From a checkpoint of a small transformer trained on Wikipedia.
Size: width 448, MLP 1344 GeGLU, 54.8M parameters.
Architecture: RMSNorm before each block, rotary positions, untied embeddings, local attention windows, capped logits.
Training: a variant of Muon for these matrices, 4935 steps.
Each number is 500 + 50 x the weight over its row's rms, rounded and kept within 0 to 999. Layers, rows and columns count from 0. Numbers have three digits each. The size before them is the row's rms in percent of the matrix's.

# layer 4 MLP up, 1344x448, rms 0.103, rows 0-124, columns 336-447
099:433568464508468539451498493492472496409437440522540569542484470504530453449490482519408435478534424556560474525475393559471472550412498542446472575462514469509590428516495436565516487583533569469563460366487497532464506535513459481527476493461517436410514615430463439485553495483478582520550531452446645506546443545465548471531549515491
101:464463529377486479541424528424479502567471469471411503602548459400517451430507604514463510555387671503541454497632490525427547523523478469453453530448579452537509479522495498504510515478468559512485434564542391467468439482516596532487519557578546416480470626437546446504498541491463513534509452583494512481607484472436476493524364342473
104:523520538486505489546470514483592503442493570526511505486527452352502503450499541539483495471479476523474549439532506508477471592507527560607516466526501505475537564502463503443536521475496494446551515450569484544436568486523371567513394471490489474465528516540424477369484478490455475607472499449500471498508543549447514601572548563468
112:511482481385515534579520557470438439533460528496540602545458551522450533515518447457558464517488591542457419586530545485589571486461557442517486597577424451519512549523567491504564645553567519487443464526533582495465481451419427547437541462529482515493521535577519561534487456467460483469538480424415501431517484511414483530507410397515
092:497414534447485518492564530480505442512468511498489536458456475529491507463558485510431446510520422453484468523539569479539605528553537563484488510491549427441445602512449555498552393520569449514495441470497510517483468547477594456519488495505538481437412526491426422485501604554470504491504590620478546438427457492408437472469438510550
104:528521534487527526548413496411430563506492500572525544514555468461485483471587621461485505554465534467456422487445560419451558480492507456641522568504497472444500489458475523481528498466556522611496486491496478474489427499522480512574469613546424496477521484518456408619468533530477539545500562559468523551491415482454564501569526550546
099:528535419495501462435504479491467466468451525519535491472496539502509449473441540526495536531450515453468494453549583462512477461527525493462602563572404536509546536489430598396408438511518478559509565573493478488512500438474497544497545578546530525559556528542528428453445460510530501530465623502498511449549483509486479577422468596578
098:498529474445536574618571477561587516547582513509565457489475477538598592532547624467454489531552495492523504523577469398474467450632500519390498554519485550529426440544506477429458551493512486536494374416525419525487468488562508474460422481510488481566460519459553468537424478498493559521518521466480444574489464543519481508447406483516
105:435498506436416529526454487537475475387584509437451545504451516499467517597478413538556508539413535514554512485478532441450540432447460417482564507402428542450510493524434496441481553441502488461497543561504574559427496554430487492515533451465561624584338468473509398470474532519576440484490435531485498497488569469483504528512542527562
095:497469517619440491438541537467423582467572433569450510497573467527525539481435495540514525445518451511574491507417492522500453514606565559491483448467554583446587477495483511510473479512561534476511632602483494523473520500510488392514491456515475459466393476563509381508421575506445467470488508455501456478561563488537589475533540503504
100:425486551534485456473453509511434500430486564478414447482476467618518483404477514423572440470468429453540489530478507411465528526589505519405528468535583441451491498604543594490550529504460510527593516625526425506485492454552466506433471576547577492452377572560538488511604512459532526547398480487503442463507502500448550502444414509453
105:483430532336529474552482508481500602571505463490415576503510517481502435415486565515499490484493446475469470567494483571500555504370565454503393508481491501510540467562491536468491518536576469486424546516562638515538454469506497401578489550429567465448525454589519560570562406565504479618521483489377476486441573520449511420547574514505
102:490458531512411479557634416499433407453579421443467576494575528451498514580561495536475524569457525433512448567456500600514590513519403485461415445451476483432464401449540591558507565518508584504486525524526392517487425427407551438489606578550551505568514547442511500523450450537480475538427497470527517553544510528540470472508437550540
106:472543504458603513498601469436572473447583611461376470482469566424529479479455473355528532515365467443571479528556452537520458463505570450582517508453519567495446449510494460602439505409585496462498549469530532541645448479429515492484477536498558483545527436522516488427463463539522495465423429511451408507537501399567546558472449550494
096:496471472435472506511553401492538469403433468546537462449506536539528520520498453463509477461499568541484484469491611407489437475469502525541502484521494412488524492424499491563457502503416455509499489496542488502583441524647466487425440437424499537399464546537459577547467415529513489423513422529537503536552452482487444413488591490501
096:466453517453526543518468408531529464498519558488427517497556575482593574469428519511516422431449545464533504545495503602459447469495543493519511493514519502464458504603555491419434465547435549538469576465572449577480468570504557530425580544566569549440488483598494565493513488536520500498585464533509578537524508475473523542524570570428
106:566485456489477470508396446441461485396505546513426556550564540461487478462517457533481573537562513524462566473480497348578471431435516516502489466460503486583478468489495534596464504435528530526481470425549458487515435430459439437527522402511503462553477416556451539422574542403452456613474396496472448525486493452531575483533446550437
105:451423460536524596474470523385472530474507472603459572461521547453560554470485476457494465556515472542542486443384532438508463500474457507575501477564496494476478537438577427488499441548389485509478493547473529648462556526563368544434453519510490648542499550459454368473460502461419475509575534537462492537550540441463595546501512594510
085:551489500504422535428561504422569433457453473502484449546559502587433495493469454623490504523432376493577443521494432554643408605552449485464527547470532504532435387485546505606474383509455434513454486509516502509534478466461452493505545538476524451531492596438468474537472385531490497531460508391503512476472519574463405491581510456479
099:463513506535472428506496497492532510435477599505498483598475465511507560466508475455538599474487508515514474502506500507458557555485589563564531468438467504505525458461584540449458464434442480469533539454535542489475487454597544551522510483538508615434487487508492585489495552458455435544583562508517429492558525558556471535514467507459
104:549583535523442537512493493447521438487376540531522546567524493516606492627522624548492455521443497482474555515495472528484469470516478564560554453447425582546578493553596583525436526501462607527451493537421521572529531413573401661491459483494528526518477501480564368541488525341523519491430644499573541544491536474621481478482546586416
093:428624504454388582490512495506440470416507544510503489476469488509450560570512447524495474447487497533603495413515537540447500486538444421560509522520496441494485563505482577527505567550559417478543497536389523516508496534417506495423532441552506498526394491431463570506511543563477570566493578500581489514510574464439530495513541509505
098:520544594530450515471503584483475504533499487506435478515426502449439528465467490551441488522472512440459524539469570534534448495512463498424429498485555466481575584540448612415526546551409550520525455431423526583444539531448534432526517548503460497418496516504535439464467505540539513458487514578563514514568466464551497555494509500515
100:555537487536467473476483518438494519558470516578582425535480517515477492506520449482557447518524509474444515478516455509560425480434515436561508568373482484404537605486434527528448483512527559511483616478456468497483523459536518569567516550533545530472541482547517520505444537561581507465443430499486485475510490558512521550502575459519
100:470489592480479471478518618486566449528427527531495620459412430446553490484482525525468503548425616384531548508499448504540408593494382532470441441469577563440495489565449461579478512466580509465447530500536390536547572500419511510500478418562546506549462429522554516496560614535489542492508548472554450469541481585546473569512501440554
092:539538510494538433434504465524551514479569515540503617421505563476477559532503601454449575503506570469483555448549492587505461475496482492487532640485458469558454468516513470502467542511462559534500593534436431489532457454555443534476436474472498520549474434573498523539486444495534434550451543474522553572453526527530574445453443457515
101:530560557564481636578475540489499457462556506532492548542584566425462401549510568521477487510501615566485546525611476485574504565609443475446492459473582507474414506518574489493569521515541632551455453465429544444420557502481606475465502535501449455456427581501525452567488404520532557563538537490482546512455631490473505537502507490465
109:491506460527545514501463522577495509513582503502527467529533549592594482534463533523412459546548405497555455482530562525530511566504524456534490485510484556417586429471573498507545422557476490528444483510498495543376521541541519490495444479433465482535548479574440505570551561517397454414522557462510542414510409482434547526520522577484
096:561545538553538604556554493523507479444529404576442499523426451497483469510573471459492578472531483455510511532411541546546471495435571473454469556513482540510515467544592494544486477412508477478468503476392450560412467505525409495596536594431509529491429477455588584487408485478514510470523484423463450506445400521493504531574354535521
107:608586462552497573511483498525593492494437467483523560554503466543484479396435506432496441402459485581448533440492392497510503490458583448613469490531474515434513501452572587408437607406457446508510417481494526544550536456576539488470465545461508604525564481471481590571462487427468468523425552523430485500505490560555397461547506464549
100:499560531472514509482558545514522518554492447595542513553496518507569495562480450470488443601465434478494466575478548512501444462487523476490594482525437485509524589477423506499581540599500468446398461477538536481501487501538481470553510493415486472464461517445445417561483567554488497441582515511428464516477517577487468557527574423554
102:527572571499516543494455457574560487495376393393451537554566517511486517495457512457506575435460528419536465492539463554531369588493442553452414463506564482554480477520489457479486468466495527539556402490542528358473462488496543497560490487532502517485584528529450510495471486479584467531459450508476539577513562523614548621538513599534
099:471447480436540480516538501530450552482422554477559422466509527467579547554501476496436507533469467516490493399540517597588492490495583542502501487553565503458503413548465489505562541448521494455422483550473480511486434490471529435537395371521502508562520535518631595540458465478458497435434445469577475478584483529579447467481381562545
102:542528502555527484531473465490604458419482519426468434478478543383589577572492511503563512556456495464520537480573528605631470484474462563578445575375428452509510572415557552557460522509504442439505492508544484408604417434465563569573425465488500494442363655422486452506462529534592470491561497517565510495568472624536478524613567550450
097:545493522500506499487441501553510498489529436507474599441509516465420551473388500462461421592517626446518522602448440442567487479454553518613485458462455498567494535512534457607473522518404593530487505523472534498493427497485428421516505481458466524477493511528440441485437523497529480443580495437538446527518499577527482432483437585456
095:484511537465488380482438463492568510547408561469443512533560525524534419574442493482472479477446458532437522484512487460462519542540543485454435514412464542481467496398479522532535509475559487465503454524558526415488508546499526455450473483507400473418526525414464493534568577464570496469492464523501468496505457480470548426626529556563
113:502474520478579524482540470557517610454533429544408515532442440452416494502455491451553507406489485610542459572529506395506532490491535533526519406506515512598464540437431538524479523491493493555496533478540559488461541553430432530439450462545470501540553458415512554417529457445560539405466538436468534453503441493392555525488507522522
099:425465504532482412514477563472477580477446465500468391485479539531457474488555530468477588551572427498467393491534468382479540530495419463462387454530520506437440550489482571536448570418477544411487489470508399519443535500528531553501383441528429533474520467535513435516538509486554428446516554521480460514519466532518558528486539482476
104:538516519516446439493454490387495383536526478510556562560482506523438499543523477609491483530494569421538455549481553491490606486429555473582540419449567595567486510522487464594556527510408507462478465501502443416416584539496548634430447525554454534445432518462518551578549522471488498444585460519601550498562500415419430579449460449530
101:535553433458494478544432514471506536453508434450506640505516533475450439519492519471558611476460410547500464470535476435455466510553488577469479534514607439513548478477487524503447478575531558561441472446549576463462493574474533492507505516606437555498509474500487462461469532579580492443547480471480548450491526483473526527465508449481
106:484490565454596433468581518581436525464455453430445522591479558459566465575436471554479464375588437569569501494566491495467567481554550565486390467536550496492513474535402556534515560462418452477428565526524505422475578461561471506580537575515455440526534508509514515526506503492534575524542545536537508565492514477458502406494493512563
102:461430469462463396491477552464537426479438533476499459509549495553420491530500498572501479491521567533557496558455374515545517498555517436547490473608631492581482443497558524445417469507522528480428551457568484543402504486518477433559567486492401515528539453479457472450503451448538479502521483516411407533568539526513526496573443429465
102:457399493429551577493498507426573386482538512535524385478385541476373492447368499597512470494436542575551542494499589611439464561418492451464509494485537539376477442526395479464486575476496510517501553539495520525505493521586534471501508463436488450499603528416481587459462545480402496520488472427495529586494434622423553508539405517523
093:474477476512481451429474532563457486484590417534482444441517510468549460487475477447491474527572480535443499573502409447447479421545573528481440539464542510396404488593413459522525473437498557589489508496544524555555504468503475566514566589407606554453601523592408549472561486489469579551552585582512426513520503539428475576518454496481
103:410509443514640436478597480476494497524463463550479541642525437511498497512509476443495483545447554426483574517402452535529440489470484439468608423561425445524553435483470524549450559484542529453611484549459497476517388387510454493472486516452460495544457504538532472465453577581595501412499528610469512568511516497563477532495439490498
111:456533494458514456593526575542501486446425471488602508408465559479466570540604516537502503510520486505541447465487449476347549400475492515500501524520511518523444536503572593442486557498611506483424472445544496538524570493545483545458472506551505555553521540486485589460558475463551475408521580545535501505455522589476575491551508485538
100:450575495458551549546429444464488449552571454527563552493543544476519460522530518468519430608468506538477499506484436418476464444489484459543388483546520511547506408574466618568507482566584441505507526516473475543502445486496550543521514538501525479482610544482558606443489573427513543540502608475469474471503518517549496513428513554469
101:446527459513431475451496462532472531434537396446464453500417507566496502514463524500529500530476499427446498437469472520462552438432467485487541507534549543483463437429541543416478503520503645532501429474496538525401509444451439559569448443419500531480424508373467402583501489555470543478506423499606411494509454464479486449488518523489
100:559519397480594436516508526457475523555475507488533570514478471642567533458431500546461512503431495470573445434494565490501429507494499451529515460557566398474504513550415419513444501478520483498568500581561467574572544414441520432494506479566559474533520415473516503429584503481429476478490482539592483422575551477509451505536459521466
093:482502430472371473478506577539455479505508508478486449500577591554457531483447583549567450486541508531524578455505411446517491425517533508460556481417527447519554411416569507577529471517502523437497472493423511517531445458568412546513491440533438463559416571511559430535553440515530406534516505498598533440446513419483529456507501534449
105:494599630393453482579561570574468581571435379577420516519486509502418462648541585565542499519490529495506550539425536490491508496437528482422534511494445490526506450559498379570539474492534542568429488501543553503423611445488478507484450520591534495460390657502461432555575526512453485491572495502507476470415511515468449412441524477579
096:470432551484558451456398470601441420484482545527524461492500511509393470535543477601536519543544497550550502475426463484604553468525507472457525516579481596514486522528482542470505391483475427505526499486416543478557416504473519488446547548539460524470561527502543407492457442520429508491473495487495549532488520426579485444461568498454
099:470503409586525474510495480480495466504485556493497539558576461534414465589542531527468463428549450522481388462524485443519444485512483395537501554569501552608501498566499413513529505520584536562434485570506428495414477392560448482458452496406501418562536505507409403474508504518489541491517472547506474442538354590464454538497428522448
102:545526439500483573530537483540547525511578519497525508544534424485472598425535503529475596558564436565457527548504542504497485474500481441529495533461485545489526540419433461536400447619508502566518565482523517474560500443512478512498438565436469490505476500454490501529432419569539490438519510555573526478413443522509458456430587526512
102:495466545558509438507521468469491411414540463485529558468499542498611703513530498441469458398507506562454491495539525463530404569513522489572482497481565517433538422551524512425539498445486475574591488450536475460440404494532504496510535509460493494422422493520385483480493558553464448505450559506489647536552518618596468454451441546543
109:455623437499565513484503454471487442467508576543598497465477445581511564502542525582399632580503503470522519505496422502541482479512521468516540515519474489408519520483545465457526536462500489524481483516514477488540525508590349558460514488486414508423518496482521466459503551454455567516430425595504459522450636535466535529424484424603
105:461536434437488493363456518489562537473446470469372420494536584414579480470402487540466539445520422507558446444509492505539498465625590480441506565471473522551463578555477515474509464494463413518490586556503520492473547389511502535495461460499554470536443455483456526525565560523408507493518424436461360512450508579519541462535438484533
104:505465518515488468438523472588485549478418434534533451451525581476559549480404528547444501564590550454589494555578547462543504426535479551436409470517494420449431418576475552538482541469450501503501393500562488540522563553520458432538625477510554616488521506551463534505503520530494544496548512563604600561467549435421531558384447576511
108:505516502532468548498485436627488437523529462459566537536550504517577486424533567428429531521408455437425605534506481541584480456435547566507467472442553527542479523509460487480478539370480483509473473509534469516523523621478476496491491460530546575532441517492626541535505597409603405425460497457486514490522521471550371485527542497450
101:448506457501466575510531496493612471525468458489468498392549555457463446577502599583504508527471476455447511572424554464499470450531448532430524446549551526478599460531485481557467493487538625361568482531473567528534426414512560546525572548520448483457528498499418548491496491506582437460542549503448500464380621521516448571534444471563
100:524521416463566578438515508488379485452525530459431487489496496494511431536380550503469542556441466533483508508494484490594482439476467479444574554504439496569548499488544581380532523488462390514530586497507556519548385563494451464483460522510514496487533517569513486548484514479574486471444483505519519481530497529513506439540467488588
109:595509512394458553560539508540582502582562531431578431448561463495535531489513369430426508523534553559508533526514490462460485447509531488480437532468448634574433561516535511533485523422522390447511442471430498536485515375416554500552524497492592526449541504483416488446474471387511442536591509462508595485507469522446469524468500473436
097:493489548460624502514565494525593479486425472551444462484440496531534557490558566426564455511536541490531523572523469457552525439491506495522595555492527471451453345503474521378506541557584485544539511442418589549474547456566479510490500528481497536532389467465513458589566415494578458479396497562492507558491462547529527548488461421464
103:577466523551480610469453530577558438488539410480529588593459585515569493412528600484440519500498458570458534438495455561436435428440509480479440473463445497453506375439508476472523541516522477514477486543517480555528477482436510496490417530389467498480575559487470597465509522548453500546521502450506445523488465512479555557627516560505
104:537555483465538475468424396623499545488460459436492481541530483530502541449400498484537533469568455480565539500500576565488509544471576429537543397512513491526556556474563472394520548560513512461447435405514476547479536555514460605495540516466440607525618466502517504533535519533483473474452539483449543444434572470440502505534496500520
105:383481479517574600559495577572435510392422538539515475540439556510528458455392478474605474633516574448557562445523501573544507466472508620497505507557499416510432540454454532549486473578461474484549509635557544466477560508522509533494462501540536516551537462554545485471516569546436493442558549567442557574539526505532584450477408558522
106:498546452529434476440490594443516498526468589593516464515526439463542477618518551457389510430476419535456572541498457443456593472437598539631443485469396528511532468388595458466511577531564584541444591498483450421502486483449520499447436398458495527506501505463531486474544416477530514556544527455448527468476513547430535412523492468537
102:416525501434552591443480616481514499416440452581509502435471479476468516526493579420563454501456445536450456527485589481483476655487449514530453467510524467487539484492445565617462563454498500498456486535553476555488444531513537529479528505495416529499485499429487567541508590524526520487476496497504404449633455493518602507438509517495
101:491575411529549546413534542530414498516525571450560450443451449463505541521459534442468445537416487457493539513426456529546464464579535521523508555573506561540558473533418530424467558507490521565490433417486552505467456502452524537469513530523550442502446492510427516547475572474452560404455567515495540463435500395582551552452525619369
097:569456503472610573575529484546529476446497446427543542463484466490525470532566410429543481494522480487550553552457458455573529568570570402511509436483425498431478484496551514482433509490480529519501415532550461517471501492485423433449502517602471519464521484513520456583581562467514546517569534462397436555462603426404466576546476499491
096:527487622497451523411514511544425476513412512594512469480509515479481526402460465554504515414524588431505417532449581503458443529549499418507563433599545506514454596528442629568364517470452543422408527497416452431564541406453423499520425410468461569449523447524484452594490524374506495541491552468478437520597565457470445453578450459537
097:505497527538517515487479461574505507552608456544535493512477490407555490520476397501467516522442502453466484521457441495530434487456507524580497460545492464467597507574457577483462488499542523424584500492454505441457557514461479520488450531499424421453559520544535537545456474520509422482431507573532441549649425464511531398480569480552
103:516490619506423514480423428512436515519501478423523520503468495478479560442538554575540522467588473578541525380502514501490475500495406534492494470534512513567494486431477488519500533528500550523519421504586536481510477628502501428548422514532528498487517491538502534552511472446454503515443542455441359471562476497488538593467498497563
101:580458493511548482466547449472430491493403537410482518427430593472532468472506556475487557554489445438508535558539443491452448487443482459456557552471548454487452518454435527519577471517493521473431430397453425522500532462494480523455497464428498479506477493550590494477501412474424520540537417465453504507562543508481507490521588549508
101:514488608434535420446540501586498455571418459514501437493559456587507469500566481524535416560554508574567550504539473459481539456526516561548572421524542453495474506538447517419501405443510486452540520471479528535518565484458480465548569460516444538440435538458425501473447466543569446504489403389506592554473448419512540618580545465524
094:479445463504563446513528530524449553568461472425534451508481524408485529599503490495537491446499492475474532525502546596474506446458507545502445500480589607513517376457597479486459523549571470471572510499570556501552502454562401565445446445552561490518554508475511443453473406543432547534549480550455454399494548501623450511527544534571
098:507516395471561581495507412530410494600536461553531525592466463510492471467406514435540446417539449502459497570536452450477445510487534579535624493410523525483537481421530424432509448558391420498550515636441445503557557480481482432513557516495453488465414575499495495526444481528536446532477505543519463476533492431529480502411591596449
101:509455502489545490528535509459480422469535482525503470459535535547558481503530404513543445509455376463536521565568552518444505507526504439400462511491500547534472497535371525553528503429527516512568482518532532477506513525481500548470401571494557504476518445511564553420499410564564442404531556440484543547478514560560514451418489521442
101:515492496454553487558506556429576539537554615497522455543498501586598528493441507483532418540498520415543577463407568522501568599421553433500526533447503412506487518421560407508512522556525559482499532569541531395480500515515533559481389492453466478413465510513429499559406402476553503464533592542505445482531563519475437457492485526456
114:546475518515454553512623554539579491450511557435520524476516559515581474489533476464528520402467563542446507509502485510450424371552510537504565480585482489509515524563467420516502486451429568364416515583486455495550474498432468447553585538492532471465463573453511566538513541555503480540474475481455512514550431515494461515456522594452
099:499488447539559513479444555441448528577495505367516515537549509502452555492545570558496544491509442496520426535554560519532435456387475451513522573518476451480590493496532551506502508370428479489459514559451585544462493506380544415455542557549561423538539434541475521526493573429455529604501572562392457544467492515560546532496383543532
100:509548499486553470416429504509499548512475549501534394500449529460522506431493461499449442526510461490540540449460496453493478535472491436462459499493441514469486450580500427451543510526548448514526483443504533496498668549512550477556521477505430547517406472664454508527449529555551499438440364564444538450548443434478510478530459495490
097:448402479582379511577513465475545568518400474474505548448466488518462410435600551419608560512472500487538491513555441455491559399559556516537480508510465505528500446386487522583621490534556504513505535495520537501448493499447549443447523580493448586505532411475557488463492448553457502558435502521454593493503520411534517506528387559427
097:485429494438499372573466506530534447527459500519493466521492409547492559500453556509539494572466539520466437502543435480479471506411529563608458502502548429505410538514448483445512537503507569569431578509371551538489525454444489428579545519525509494485507583532605545480573505458402566519490465418635499482471504619571449478549429584454
091:460479460461505474506392536500434410473445543467448545594517471521531543481468509454545415550456571474441507501487481470431396494454499440503471599555537507440543531528540500437517651516470535504521516497441507544509461474520457538479597487488489468480549539423549484515470559509472433544429470512438435489519499510452480492527617464420
096:496522452511511480518486515540518514555589512471505466491531590447478411605551567412490478430540451618570484545506527503489436490435468436580531499535431513542497524453471598544535570460483478469529500439521372539450459543399440519507548577487567479562469506565444433532471401505424549553565407494536415539510564472572438474477491454596
095:463509491547435478428587501489523585449460455453446503467472593493582513521398502506572507377445521421617433418515566545496462492446548499465512397424526488540504492586463539462450501511511462552452459500459529491547552404481427518527503453517363554450464461497471523469482462431525507446513458482542486549480437497533526536459605424528
106:556596601543544505470551489473527606467461613501451560457553508598533439497584513422588495453459492493515502458535562433423427444509475554597543517442456519390508619499554556487529431483486463555435559477513453453485448498477512517485487465522382508532527489519582451522499448493580540533477492507419433506487479422490625476595466521541
099:428437506538554496428570444450636410464496481446471516574513572475472574475527439490504491382506416524575478510499517432549532532533531374528506582495556489493584490413432580515506475559623600474545624475556441441408507384558549506481492601512534516483556449429564549498470462505444374498434508554475443583489592499399523507519480459417
097:504501592460455515513424478462481511550546519530489416542453517607549503572579495470531491505587575414503470531589526509498482436477552441474426433548492474559563532498511475602548500533504515509444517532454537464564508497538526459485504502473517472507409468559469537442444444388504483502479469462500461517609448518517473456374450545586
097:527512459489478485569509450495591493566539468434551622591454547530511491513544531480560443514541492467489489443551515502479481486531539480444521542503459437401488516566481555520555535465426427575504481393471442471495428487429626516564445486338513468456429590486485551412516579564490498544591520483485524461545525479525486446475451534487
087:437465575497523456566470556432505481492628571575522507437492468443576522513453443509440427548480481466540374459479577486513473476449597475446533474427542535533510531492495544548512557515482500421511574483485570513418472490529511505465546535478387563431501490499437532502549486588536519597458512500507568501569571445519505456376507467430
086:550513369547549490519523502448511497481564486544634532546448466566521565485563459492583447515533493608549518460445514484426356450583438511472538520529581489504502463494445475458509562510451592503488506560535489496473481486409534394492529564510499611532469508533421542529437501533474415543489501523533590498505421500521453543409505510569
089:452543531437446466479524421543512529432550561620517481463541459512469527434473507483564558460428476435557431544531557411411414463452483401494549453547504627507532387607495504496521569460584639541561524580534511472532458512421498586503542406536561587562493519527475502615474450502502533488454432536517594472579486444537510439460481452527
104:506407376531487516415535491535425506488482570474518526558514576560483508630537486516537569541488418419570479598504501535477482472466420444516477436495539517548483515526480592536457490448481513452440555455442499502408482503484542523536494473477409519515506515574480496486412510532498514431504533530456434511563459536534473452474461470414
095:575429471488541373462462523565545547466523515469514549437456466592473477501552583539506490522562513577523512493530488424491475479516519523448472497460426435544516465508519467383467442459545579586429532479502522499540496464508517539543485573500524570505469440494575462532471551456439491501453509559543521413526524557452447585467535508502
101:521476479523485510386580526408549535405510504629461575527475510502527572467424457584493569509477462514519543473563531478487461423473452437552493517501543556387437423573428589422550471480536527532534535501421431480593558512582476413515481465508457467559582424585481443435433499526459395487584533594507529545494413513425585486577522489557
095:575470483449427557557526482542543576455498571582469589445568515462492444543593444492571447466566556454556471431522514432449548546581580508525490489495547525503517425522566580488494396516436505467396509424547491465463465559500488506467488479536498432504515436550520535552414413438457519622610547450523438478569419566532499400502506539592
100:542532414477495480391562460522538498489524519496448459494548471453401502494478537475519468591436589497414482647463454428457468448540459453462533526491535494445447555451472398459528428503481499501507501515527523598519452508526502560557465435461514533475478518535522483463464495551473500505578450498382542520503515489460394477437515424463
095:474484423492509562514490472513518538470485583525478607498525629538578489421547479510457540446516467539503471533544563524445551477545427500446435489532530420388525452474532487452480487535517525455516569473532580453543551503553543522550523433550622566467505485534492569539516535499476569451539540408539523532578432484523482457551538480415
101:430554479502469501439521534499503519443504512563511468510501517501481469515528505493562553505516497552451453504563512512456577510482510491370500465471475533577524471542480557509477476526502442557481501451478444521566418524426445494421563499390594535524458496440546601441436460527460471491471502524554518493494539508508470538481432484537
102:378422489444484610529509522530568577537515596555470482508461449474544481542451476450444479427464483416487537546566578450549528534537436490480505588485514485387529535443413496501474457547554568569468606500456443505479477565527433534521469462501453580479551505519548582452653492506404517523470618551560374562444496432434474466557507505519
094:558476528484532441488526472501498500518486497596520543483487533648534480545551577437460466524534439497419496482477563505532520444445506517593527489519424481553465555451625555511513570487493579588529530506413561576488510403526521526476487581453517400468537494508477510505488594497517442563490567537490484553661485475537608483452458458510
103:551467448514463382585485492444531581575537513519443467450540435488513456473480474469417589482540439590596494530500431518540489553437453460486527538450452595420503499553428428528487466487547552395521520530467517540484441487585553457554532509450369507480460468499607466580415469480534541468446526514473524546478467430540434512495497576479
099:542554551512550527513504460449495454453433468459496474469575577533451502507533472586551452502559490553495542499480476479536482529475559552456548515525492431473552496451511516555512584524532541479535502569537433608578497453507465512485429470568505418518575617530467501558524609387441438491490556447485499511546537509486476579526493496422
101:502521447471483497529397488467467465501542493449449473458540445456422487534523466449502528410425484454460409491546519522524409560506543546465453471447488481407439481455504541555523493528576457481508491561523551523490471583432542578449569445419491597502533570534533656386511593436456456442502436499557385419510428481508528495498423493461
101:412427524509520508423496488473469486534519436460472483513510529595468548472469514614476442579421523527459513520484555442591584511480455519572517474485548422475553494475467521501467454444492470588484507433539496536438495553443498487458547472503486447500498486461542556585439459419563425496600505532603483484543477536521424404502531476358
112:431524486478509573529537499601501508510517564491502494540594398511452487490533383439542503514469568567501533510459475474535437475495464411543547498493561542428437548469488465475450520526601473600469539618475485433417582486448577504403501583453378521556525559522509456521515480463437530542484505528530549515492451507457485431497501491484
100:403519636512414515445525456549550441556447474426496599451441487447559583551515482503487536428465451488533529515497489472537504484469469560550621426415441521475475515463482463508464556514576606486528491571498368636468499488479493484460435519430514528514452562507540418488577569463498562464495581516552513528473614496403502534422406516494
104:437492459385444497402407565515412530488516465462426504535530542476495450573519555476480483477541428550455464488538480460461491493473525533497497492515456548449472381487539553430550484565478606531519561534536440509463568596495588500418545576564500622418509533492530560415494557542531526532494482482446482457479485500523443439504570391503
095:520442461554549459554553487444552486556458528529481414459390552583462424603525512565375516535457515475405480558453504445504459521459519535550498453531447518559489543510470561476521490490474436448425554503503426450628484512466490593408409565521571522422490491487484507455439514556483530502492509467604500478476511477517502520451557468535
103:484524518510442427501626614555447430482531486508407525509571436490507415474521369461557555511411539583558442526596497553538505512468482551477533450491450468432525476459405407468536371556530408514541532529412553454438470570593494435574442487422552461413486453541490498514487452507494500567529465638446497486443462556431595565495516486515
077:485463484525502546508464492545521533519424523569516486435533593590532463465509477555452573576495522425474528469434527597553524488477409521515462572578486459435599411480564486556473590526402477538494404495483448446538429521587493433537583516417496607548539543417495545526546478460515553529447440524570514578533575572466581528451542459608
097:428510438522441569561563426446501491467463574482504555535543426418508588494486579535495513458519545506419481523497445468524489514566449496544420531588489466462489466447444457462492501430550402514451501417509432487482506548492525494440595422490395386436496551546416521548553488530443448390370463528431439550558562440484552521563500479446
097:431433502475538574601450513495486474573529464468540426420418525409524492562636454492549500502557510555462572531552480513434528510553580418548515457444493518489523448538543437528469490417506573514499426526499524521477431457413517627483553513537508464552531552455528480453471467526508512448427434460444489536518524491449446559583528508437
098:593507507484509474509448499462571462474505519385505407492488495432481481442538550584422518444523494433501445512594554559488513491407533557471483435505419508460527545483521455499520564486426441498474434549571468355447491532477511522485568476370583492414498524484404505443490521578461490436463496468468539426575412524470490487537539544583
102:590488403488542468475580411502476503424521492423537566411442550464495514429553506478494495588567540481477520428554470460461507583506530538477564479531481503536555431531409494540460555509458519475447551462508549442514512457565485534426300525464529508522561388542553555427449597502575475496494465540440493535471538528489460452447494473420
084:456409511483469658404522552460533489517498518452551519541466549449491393599479510453632454473456437586565461543467508528473559472598427442506458520524496466462591464488463521482455518458457402437380469539526554459496471461452371491499481449444559511455544454440462491539463524543483493473468571556394559531486568462486500498562443481520
092:564442415408462489412425445525602472569521447511543521398508516502489452406408406551492558544498573611559482516534496490477456410450502421419498560508451464566451509479474534450475548426615399501479479477531497466479547466523571452549496586496474458515512487474577434535439413438497485420448508493468517586449504476536483475456431401510
101:552510503551480477383516453467505479467464507538521409517552502485495464545503492373491471556485528609477486414585499373443538434441550484519475537484513554548522537529596560565572473501460501459482473415539463503428515539488454576563545464528620505518488491523595543567451537482564490512570442542487392574492480602525469498497530478491
095:526543483478438491462573561491507620435517524477592474498465545522454517427503470493621514577540540517469426493538517460466392435446485461446577488496549449478377417527555597551439586508570594532493538452517492472431548469502507398418471501526537564599496490520513463559557472544500525550496457458537487559554482528484532512456508446539
102:499417497514520465604394451535526408443537543346531505537392495522543496436526580465499506451468496453474438571541506447594449472452445534408495551554438551471478553466524493486499495478539455451505528524397462440492488425459547500532556471479509459490493525576521519529565501446482505526651491553495496528495509519485412506513450470584
102:534504470480471475432454485489513472523501519532494493508507487506576540615546416471620514415512411531389472484541475443494456458480540522540413453415489478489371546558469452543451385550527466496480481512528479518507453495455384612443455495453522616444564522466586579471394549396473513463460512454506552449455463541495485505476512518430
101:468502467551462478584511529509454507495463557390487559528530499556431525464530491528482480414462535488488525504475517511464650532570534527527443524481482523441466539410466516468428574603554509614542473502499470473513476463494555560545486460547471489425549447546506547559498472442522468531477488467620507536461473576517453538472519493533
094:523509508523395443410498519533558510474553588550453501510488531436466425473521585400517438455457368562555470579397440518472425447615547440523471503454453463452563466495517503416490471462559589543545473547507568460519404433480544450469534436611445537503537486504610448474560473508482500545548471549558487483517540447510488411542509498507